Weights of a small GPT-style language model, trained from scratch on English Wikipedia: 13 layers.
Each number is 128 + 32 x the weight over the matrix's rms, rounded and kept within 0 to 255. Layers, rows and columns count from 0.

# layer 8 MLP up, 704x128, rms 0.137, rows 265-273, columns 0-127
[[120 113 115 139 123 137 162 114 154 130 151 120 112 168 169 203 182 149  93 129 114 135 130 122 159  89 190 100  91 115 144 165 157  84 130 132  81 103 106 108 118 114  89 161 113 160 110 135 116 134 151 170  92 157  95 129 110 119 154 210 143 129 103  78 197 175  83 123 123 156 108 155  90 110  55 152 127 145 129  70 105 132 136  85 108 104 128 177 212 114 147 107 179  93 133 125 107 105 107 110 105  95 202 123  95 123 120 108  98 129  99 131 143 148 111 159 125 170 101 182 139 104  96 112 129 134 132 109]
 [156  72 110 129 177 145 168  48 111 150 146 119 142 156  73 138  89 134  88 100 112  83  80  94 163  65 105 122  94 125  96 173  86 132 198  77 147 135  81 190 159 126 123 141 102 132 141 191 149 135 169 138 142  97  59 112 145 113 143 103 130 111  82 113  97 157 125 153 108  85 142 120 167 140 132 144 112 135 165 148 114 176  61  98 151 143 114 166 156 148 149 115 204  98 103  61  99 149  89 114  96 118 102 102 138 122 151 188 171 169 117 137  83  97 166 112  84 129 116 133 169 104 151 138  73 123 173 131]
 [169  93 193 150 191 140 111  95  82 145  92 132  98  90  99 137 151 126 144  49 108  77  88  99 180 117 157 160 130 137 156 103 174 130 135 182 166 179  67 144 125 113 143 211 155  76  98  84 114 113 159 157 107 202 132 138 132 184 144 142  80 115 119  99  82 124 131  97 120 148  91 159  72  63 141 119 124 100 127  79 126 147 186 168 154 142 120 196 123 136 163 159 127 114 145 135 126  57 159  99 141 115  94 112 128  83 116 157  94 127 157 177 122 116  72 137 111 171  60 121 117 110 151 146 133 155 117 165]
 [151 148 107 165  62 122 127 150  97 123 139 131  98 101 156  80  60 117 113 165 147 163 132 143 128 128 117 138  88  47 151  90 148  90  64 129 109 126 157 144 162  77  67 102 103 131 109 176 122 143  97 113  58 154 147 128 121  86 164 152 113  83 137 154 141 115 168 123 141  81 116  42 160 120 140 154 155  99 154 129 106  99 152 153  85 169 162 134 133 140 104 135 137 109 113 152 168 162 161  75 176  59 161 130 131  85 176 110 158 123 134 125  69 120 182 189 148 155  97  93 132 108 186 122 158 115  93 133]
 [137 108 134 138 135 160 189 150 139 139 157 107 121 131  75 176 106 162 184 123 126 141 107 126  79 114  90 185 158 156  97 178 152 145 134 116 148  77 112 131 154  83 100 102 154 160  62 140 150  80 194 147 180 156 103 168 141 150 101 141 142 143 103 102 127  98  97 164  98 152 151 101 171 108 124 141 142 148 144 174 179 170 132 116 108 124 110 143 166 136  81 126  75 135 164  80 197 132  76 160 122 157 168  91 126 126 126 161 151  83 127 167 119 176 124  98 120 127 114 129 128  93 171 182 160  93 113 135]
 [157 141 104 127  93 136  97 108  95 101 105 131 128  75 155  98  44 152 168  82 137 102 123 145 107 145  60 129 126 167  91 131 125 179 165 143 100 135 143 124 132 133 138 150 111 111 113 124 168 131  91  95  49 139  95  92 135 165 115 146 106 115  74 149 135 123 148 105 122 132  94  93 151 110 207 125 173 112  96 117 164 128 139 144 164 103 170 102 113 135 120 209 112  94  87 144 130 105  99 144 157 123 107 111 168 192 115 147 202 128 181  85 169 111 102 189 139 157 144 111 135  82  72 147 147 121 127 116]
 [141 155 166 134 107  58  81  91 154 180 155 189  90 140 170  65 108 130 134 100  90 107 138 118  88 132 176 133 123 132 112 146 172 120 174 132 137 127 122 198  95 119  85 200 121 174 144 141  77 210  97 117 114 134 141 144  73 127 176 165 116 130  79  82 142 155 146 122 130 145 113 144 120 118 129 105 112 124 121 126 158 149 127  94 156 183 109 134 157 125 154 128 161 138 107 144 120  77 180 152 150  94 163 128 199 120 159  90 131 134 109 149 129  85  67 101 126 126 129 123 152 135 106 134 111 104 139  99]
 [ 24 145 163 117 186 139 155  72  99 214 148 114 110 104 166 108 143  59 107  59 151 164 156 130 158 171 194 132 174 110 233 103 161 107 126 125 144 155 103 152 139 128 113  84 140 148 132  94 172 151 106  71 166 209 135 140 123 170  84 126 142  54 121  89  90 168 124 128 149 125 152 117 146 161 144 168  76 100  82 151 148 160 152 146  98 101  65 233 176 123 137 143 147 163  96 140 148 112 160  98 138 162 120 112 143 132 106 170 149  71 158 160 135 121 149 131 104 136 135 115 177 147 166 106 109 112  98 190]
 [ 88  80 114  42 148 145 161 107 119 127 106 193 136 122  80 127  79 102 141 108 151  49 112 119 156 109 135 127 145 133 147 141 159 122  67 159 159 100  94 142 126  77 153 159 122 157 152  47  96 127  88 104 123 116 158 171 114  90 118 132 122 111 162 192 123  74 146 144 100 167 145 161  83 137 111  88 132 163 136 144 201 173 119  81 156 101 145  86 133 123 138 107 142 196 136 159 122 123 151 111 101  95 119 124 156 114 154 122 107  99 151 126 128 110 145  88 123  99 185 165 132 122 168  89 159  32 121 161]]
# layer 8 MLP down (transposed), 704x128, rms 0.133, rows 265-272, columns 0-127
[[128 129 109 118 137 123 113 147 114 141  93 125 143 110  89  72  99 149 114 117 108 118 157 143 124 104 115  83 103  98 215 131  67 125 139 136  88 113  91  98 115 155 152 129  86 156 149 126 159 165  93 152 160 108 118 114 107 149 114 103 173 111  88 123  99  91 178 145 136  92 108 123 122 114 143  88 142 125 114 118 123 120 124 163  84 152 134 113 175 140 126 150  99 160 133 146 122  94 156 138  87 148 179 195  71 129 106  36 132 104 149 108  55 137 154 119 123 134 128  86  99 143 198 108 116 167 132 101]
 [ 30  71 151 137  86 174 165 129  66 129 169 153 121 168 117 134  97 146  69 148 103 135 103 135  91 144 143  74 127 134 165 123 126 114 145 116  97 150 155 110 163 143 147 102  97 164  93 155 144 113 182 183  64 164 125 104  74  91 128 143  87 152 101 115 146 200 100 122 142  90 159  84 118 177 176 113 104 163 101 148  79 154 111 140 136 136 160 104  67 123 146 128 161  60  62 129  74 122 118 134 168  31 152 157 175 140 130 154 148 153 171 117 174 123 134 122 161 153 106 101 124 147 129 151 140 131 155 120]
 [125 108  73 124 118 124 170  96 152 108 146 125 126 159 174 156 102  91 127 129 149  52 117 144 187 124 117  53 140  94 164 123  99 136 166  68 110 121 152  88 163 110 112 101 125 105 177 137 128  59  16 142 123  59  98  72 132 148 142 118 131  76 108 145 105 106 134  96 155 149 177 109 124 211 162  79 117  75 118  79 153 131 147 129  98  97  76 139 121 148 106 125 176 132 134 115 151 163  97 147 183 194 118 173  60 145 138 140  92 125 130 118 112 149 153 112 137 151 207  99 108 118 162 126 117 145 120 144]
 [138  55 130 139 111 126 166 131 169 164 136 126 132 176 133 149  86  63 120 133 142  71  85 125 130 109 132 114 181 162 182 133 174 152 113 109 122  91 183 138 125 165 122 140 139 130 179 177 169 131 110  95 180 165 167 136 121 132 190 130 117 105 156 192 115 129  82 150  99 140 146 112 144 166 168 156 105  79 148 133  89 130 121 168 153  95  47 134  98  81 188 163 165 136 153  81 129 192 141  96  94 178 124 125 128 158 160 124 119  75 152 119 136 168  98  97 156 155  98  93  83 180 130 114  84 122  92 159]
 [132 104 157 143 155 121 105  68 139 152 158 130 136 131 123 164  77  80  98 113 168 141  65 122 120  89 186 109  94 145 130  75 167  74 121 122 139 122 111 124 139 111 103 178 168  54 168 178 178 183 137  90 136 105 119 128 144  92 110 128 187 117 155  90 131 168 113 105 136 121 111  64  95 125 142 123 130 120 115  99 101 111  76 143 193  87 140 104 118 154 139 119 169 118 114  85 112 178 152  81 158 123 105 176 121 129  97 180  73 142 130 137  45 170 123 112 114 152 164 128  82  99 102  94 102 117 140 118]
 [167 140 108 108 148  92 124 188 113  83 102 119 210 139 104 164 139 106 167 141 126  89 124 154 205 166 131  65 161 102 151 103 133  86 130 161 165 140 111 114 111 158 184 106 127 159 148 141  51  89 109  69 125 166 164 156 145 145  65  99 186 136 135 150 126  95 148 167 120 147 144 129 170 130 129 117 121 146 122 117  92 163 169  78 169 131  78 120 145 131 106 122 166  99 125 174 253  99 123 136 123 171 105 129  87 134  89 145 162 149 134 117 148 145 101 163 125 137 111 128 136 113 130 155 126 100  96 126]
 [156 130 122 129 101  94  94  75 138 140 121 126 138  81  91 175 135 123 111 173 159 171  92 164 140  99 110 103 128  82 139 117 100  95 146 159  67 166  95 116 118  82  95  60  82 170 181 124 175 149 150 122 139  95 147 125 112 152 159  87  90 105 129 148 144 125  80 140 121 140  85  99 121 183 134 121 129 133  97 114  86 202 140 149 150 131 159 118  51 143 126 131  70 129 115  94 149 178 173 130 145 124 113  29 103 132 134  54 133 118 135  89 123 155 104 132 128 120 142 126  88 116 147 141 157 130 148 172]
 [188 115 103 130  49  89 136 122 134 114 171 105  99 201 120 168 139 110 160 125 126 118 106 139 112  68 125  71 146 157 116 120  98 149 186 127 178 101 148 108 103 110 133 130 119  64 120 153  86 107 151 248 115 150 102 109 122 155 180 143  91 120 149 135 149 118 159 119 123 119  84 142  64 124 104  84 115 111 186 180 194  63 119 152 139 130 169  54 109 137 161  91 104 131 119  97 156  65  74 167 131 212 119 155  79 137 136  59 137 150  61 130 155 164 129 127 159 128  90 127  93 134 130 150 146 112 102  94]]
# layer 8 MLP gate, 704x128, rms 0.152, rows 266-273, columns 0-127
[[ 92 127 131 164 143  94 105 145 130 133 175 102  76 166 171 166  86 110 160 140 141 117  95 156 139  96  75 166 119 125 110 117 174  91 115 195 132  80 135 143 101 172 156 132 131 129 147  75 108 149 153 136 183  78  60 141 157 117 110 124  86 109 120 134 109 103 120 102 112 164 133 111  52 163 147 178 140 156  47  67 185 130 100 129 159 124 117 121  93 113 140 144 122  94 102 107 187 110 113 118  74  88 140 164  93  84 119 146 118 199 126  94 203  66 127  91 157  82  61 142 180 122 124 127 170  80 130 109]
 [105 126  74 178  97 100 124 114 181 136 148 147 181 166 162  92  89  60 198 133 135 164 160 102 117 133  97 131 157 131 137 126 118 195 124 108 154 150  89  91  82  95 118 113 112  85  80 138 125 186 105 118 136  79 164 175 113 161 118 149 128 219 202  96 122 172 128 145 185 111 157  84  91 129 152  87  43 169 138 137 190  86 166  95 147 197 109  67 143 155 164 140 140 150 101  92 151  84 115 144 109 128 142 169 152 192 126 208 169 131 117 163 162 121  89 145 132 147 117 111 152 128 128  92 181 119 151  73]
 [136 170 161 183 112 166 145 128 164 165 163 103 119 157 163 123 155 187 159 121 152 102 138 146 138 118 101  89 139 144 122 119 115 109 114 126 128 104 151  36 122 107 105 112 225 155  37 154 100 102 177 141 120 129 129 213 155  88 140 125 141 130 166 168 160 115 134 123 136 106 127  82 127 115 177 118 188 103 107 175  94  85 164 149 118 129 189 137 129 132  91  91 118 119  90  75 112 135 116 169 137 119 112 176 136 188 115 136 156 118  40 123 107 119 156 123 115  87 152 138 153 144 111 144 184 109 105 159]
 [163 137  94 150  97 137  94 116 142 110 133 152 160 134 188 128 126  76 128 180 143 119 166 142 145 143 179 124 139 146  78 140 104 119 131  62 139 127 127 107  85 107 122  83 161  73 161 147 115 112 107 154 161 136  80 119 128 126 150 160  76 165 144 156 175 120 106 195 176  81 160 164 159 137 137 188 103 109 132 101  65 112 176 150 121 143 120 167 115 106 138 124 118  91 129 167 105 114 159 145  89  74 170 154 147 145 125 112 173 130  91 111 201 122  97 152  76  96 113 111 123  86 107 156 173 158 148 106]
 [139 190 126 147 168  99 151 122 131 160 193 119 111 167 116 119 104 130 156 122 107 123 115 143 111 187 154  96 199 180 112 153  66  88 134 158 130  95 108  95 115  97 155 125 179 142 123  83 112 161 112  89 106 113 161 132 108 194 194 118 181 110 132 155  69 129  96 105 152 152  85 201 156 104 109  75 135  89 119 110 189 135 142 118 155  99 128  97 161  90 149 107 140 137 125 130 108 123 153 145 129 112 100 190 140 147  58 128 116 160 125  81 114 212 122 109 112 136 149 137 152  86 126 116 139  99 136  99]
 [127 158 134  82 119  97  92 158 169 167 176 163 142 149 122  69 172 189 167 112 142 102 115 128  92 165 159 125 159 104 133  87 179 150 132 124 166 177 101 133 110 134 192 137 138 146 126  62 113 179 134 139 128 147 133 171 143  73 122 180 132 116 119 113 139 120  97 130 139 114 198 135 110 172 131 111 127 130 135 100 161  86 113 120 144  85 106 109 139 155 108 106  84 115 122 152 114  96  96  97 166 139 111 122 150  79 128 131 122 139 110 136  78 131 116 175  92 132 117 145 133  55  90  94  98 125  85 119]
 [141 105 163 151 182 140 139  94 168 202  92 129 180 125 116 130 141 129 115 167 143 142 156 132  97 165 134 149 115  66 198 151  96  95 163 148 125 130 117  93 177  91 152 148 117 191 155  83 105 207  68 105 109  64 224 200 228  61 145 121 133 124  74 112  95 136 111 139 112 168 198 158 148 127 179 154  95 172  96 126 121 122 196 162 112 145  43 167  78 115 156 185 148 110  76 128 107 142 178 143 114 125 160 149 153 111 124 162 143  81 201 168 118 151 106 147 115 127  88  82 191 122 140 178 101 184 186 202]
 [124  90 142 110 131 154 140 107 114 155 142 143 128 161 139 140 117 122 144 148 152 120 116 187 201 175 107 130 131  87 117 100  99  83 125 105 116 140 127 147  51 140  85  99  91 112 127  75 142 119 133 117 112 124  97 131 175 110 186 107 134  99 155  73 149 123  98 125 154 144 135 164 162 150 142 115 130 118  83 144 154 176 121 172 178 105 120 157 120 142 145 107 119  86  72  94 172 100 149 151 136  96 104 139 196 160 127 109 184 126  42 118 127 122 165 105 106 143 160 120 141 107 107 117 139 150 122  81]]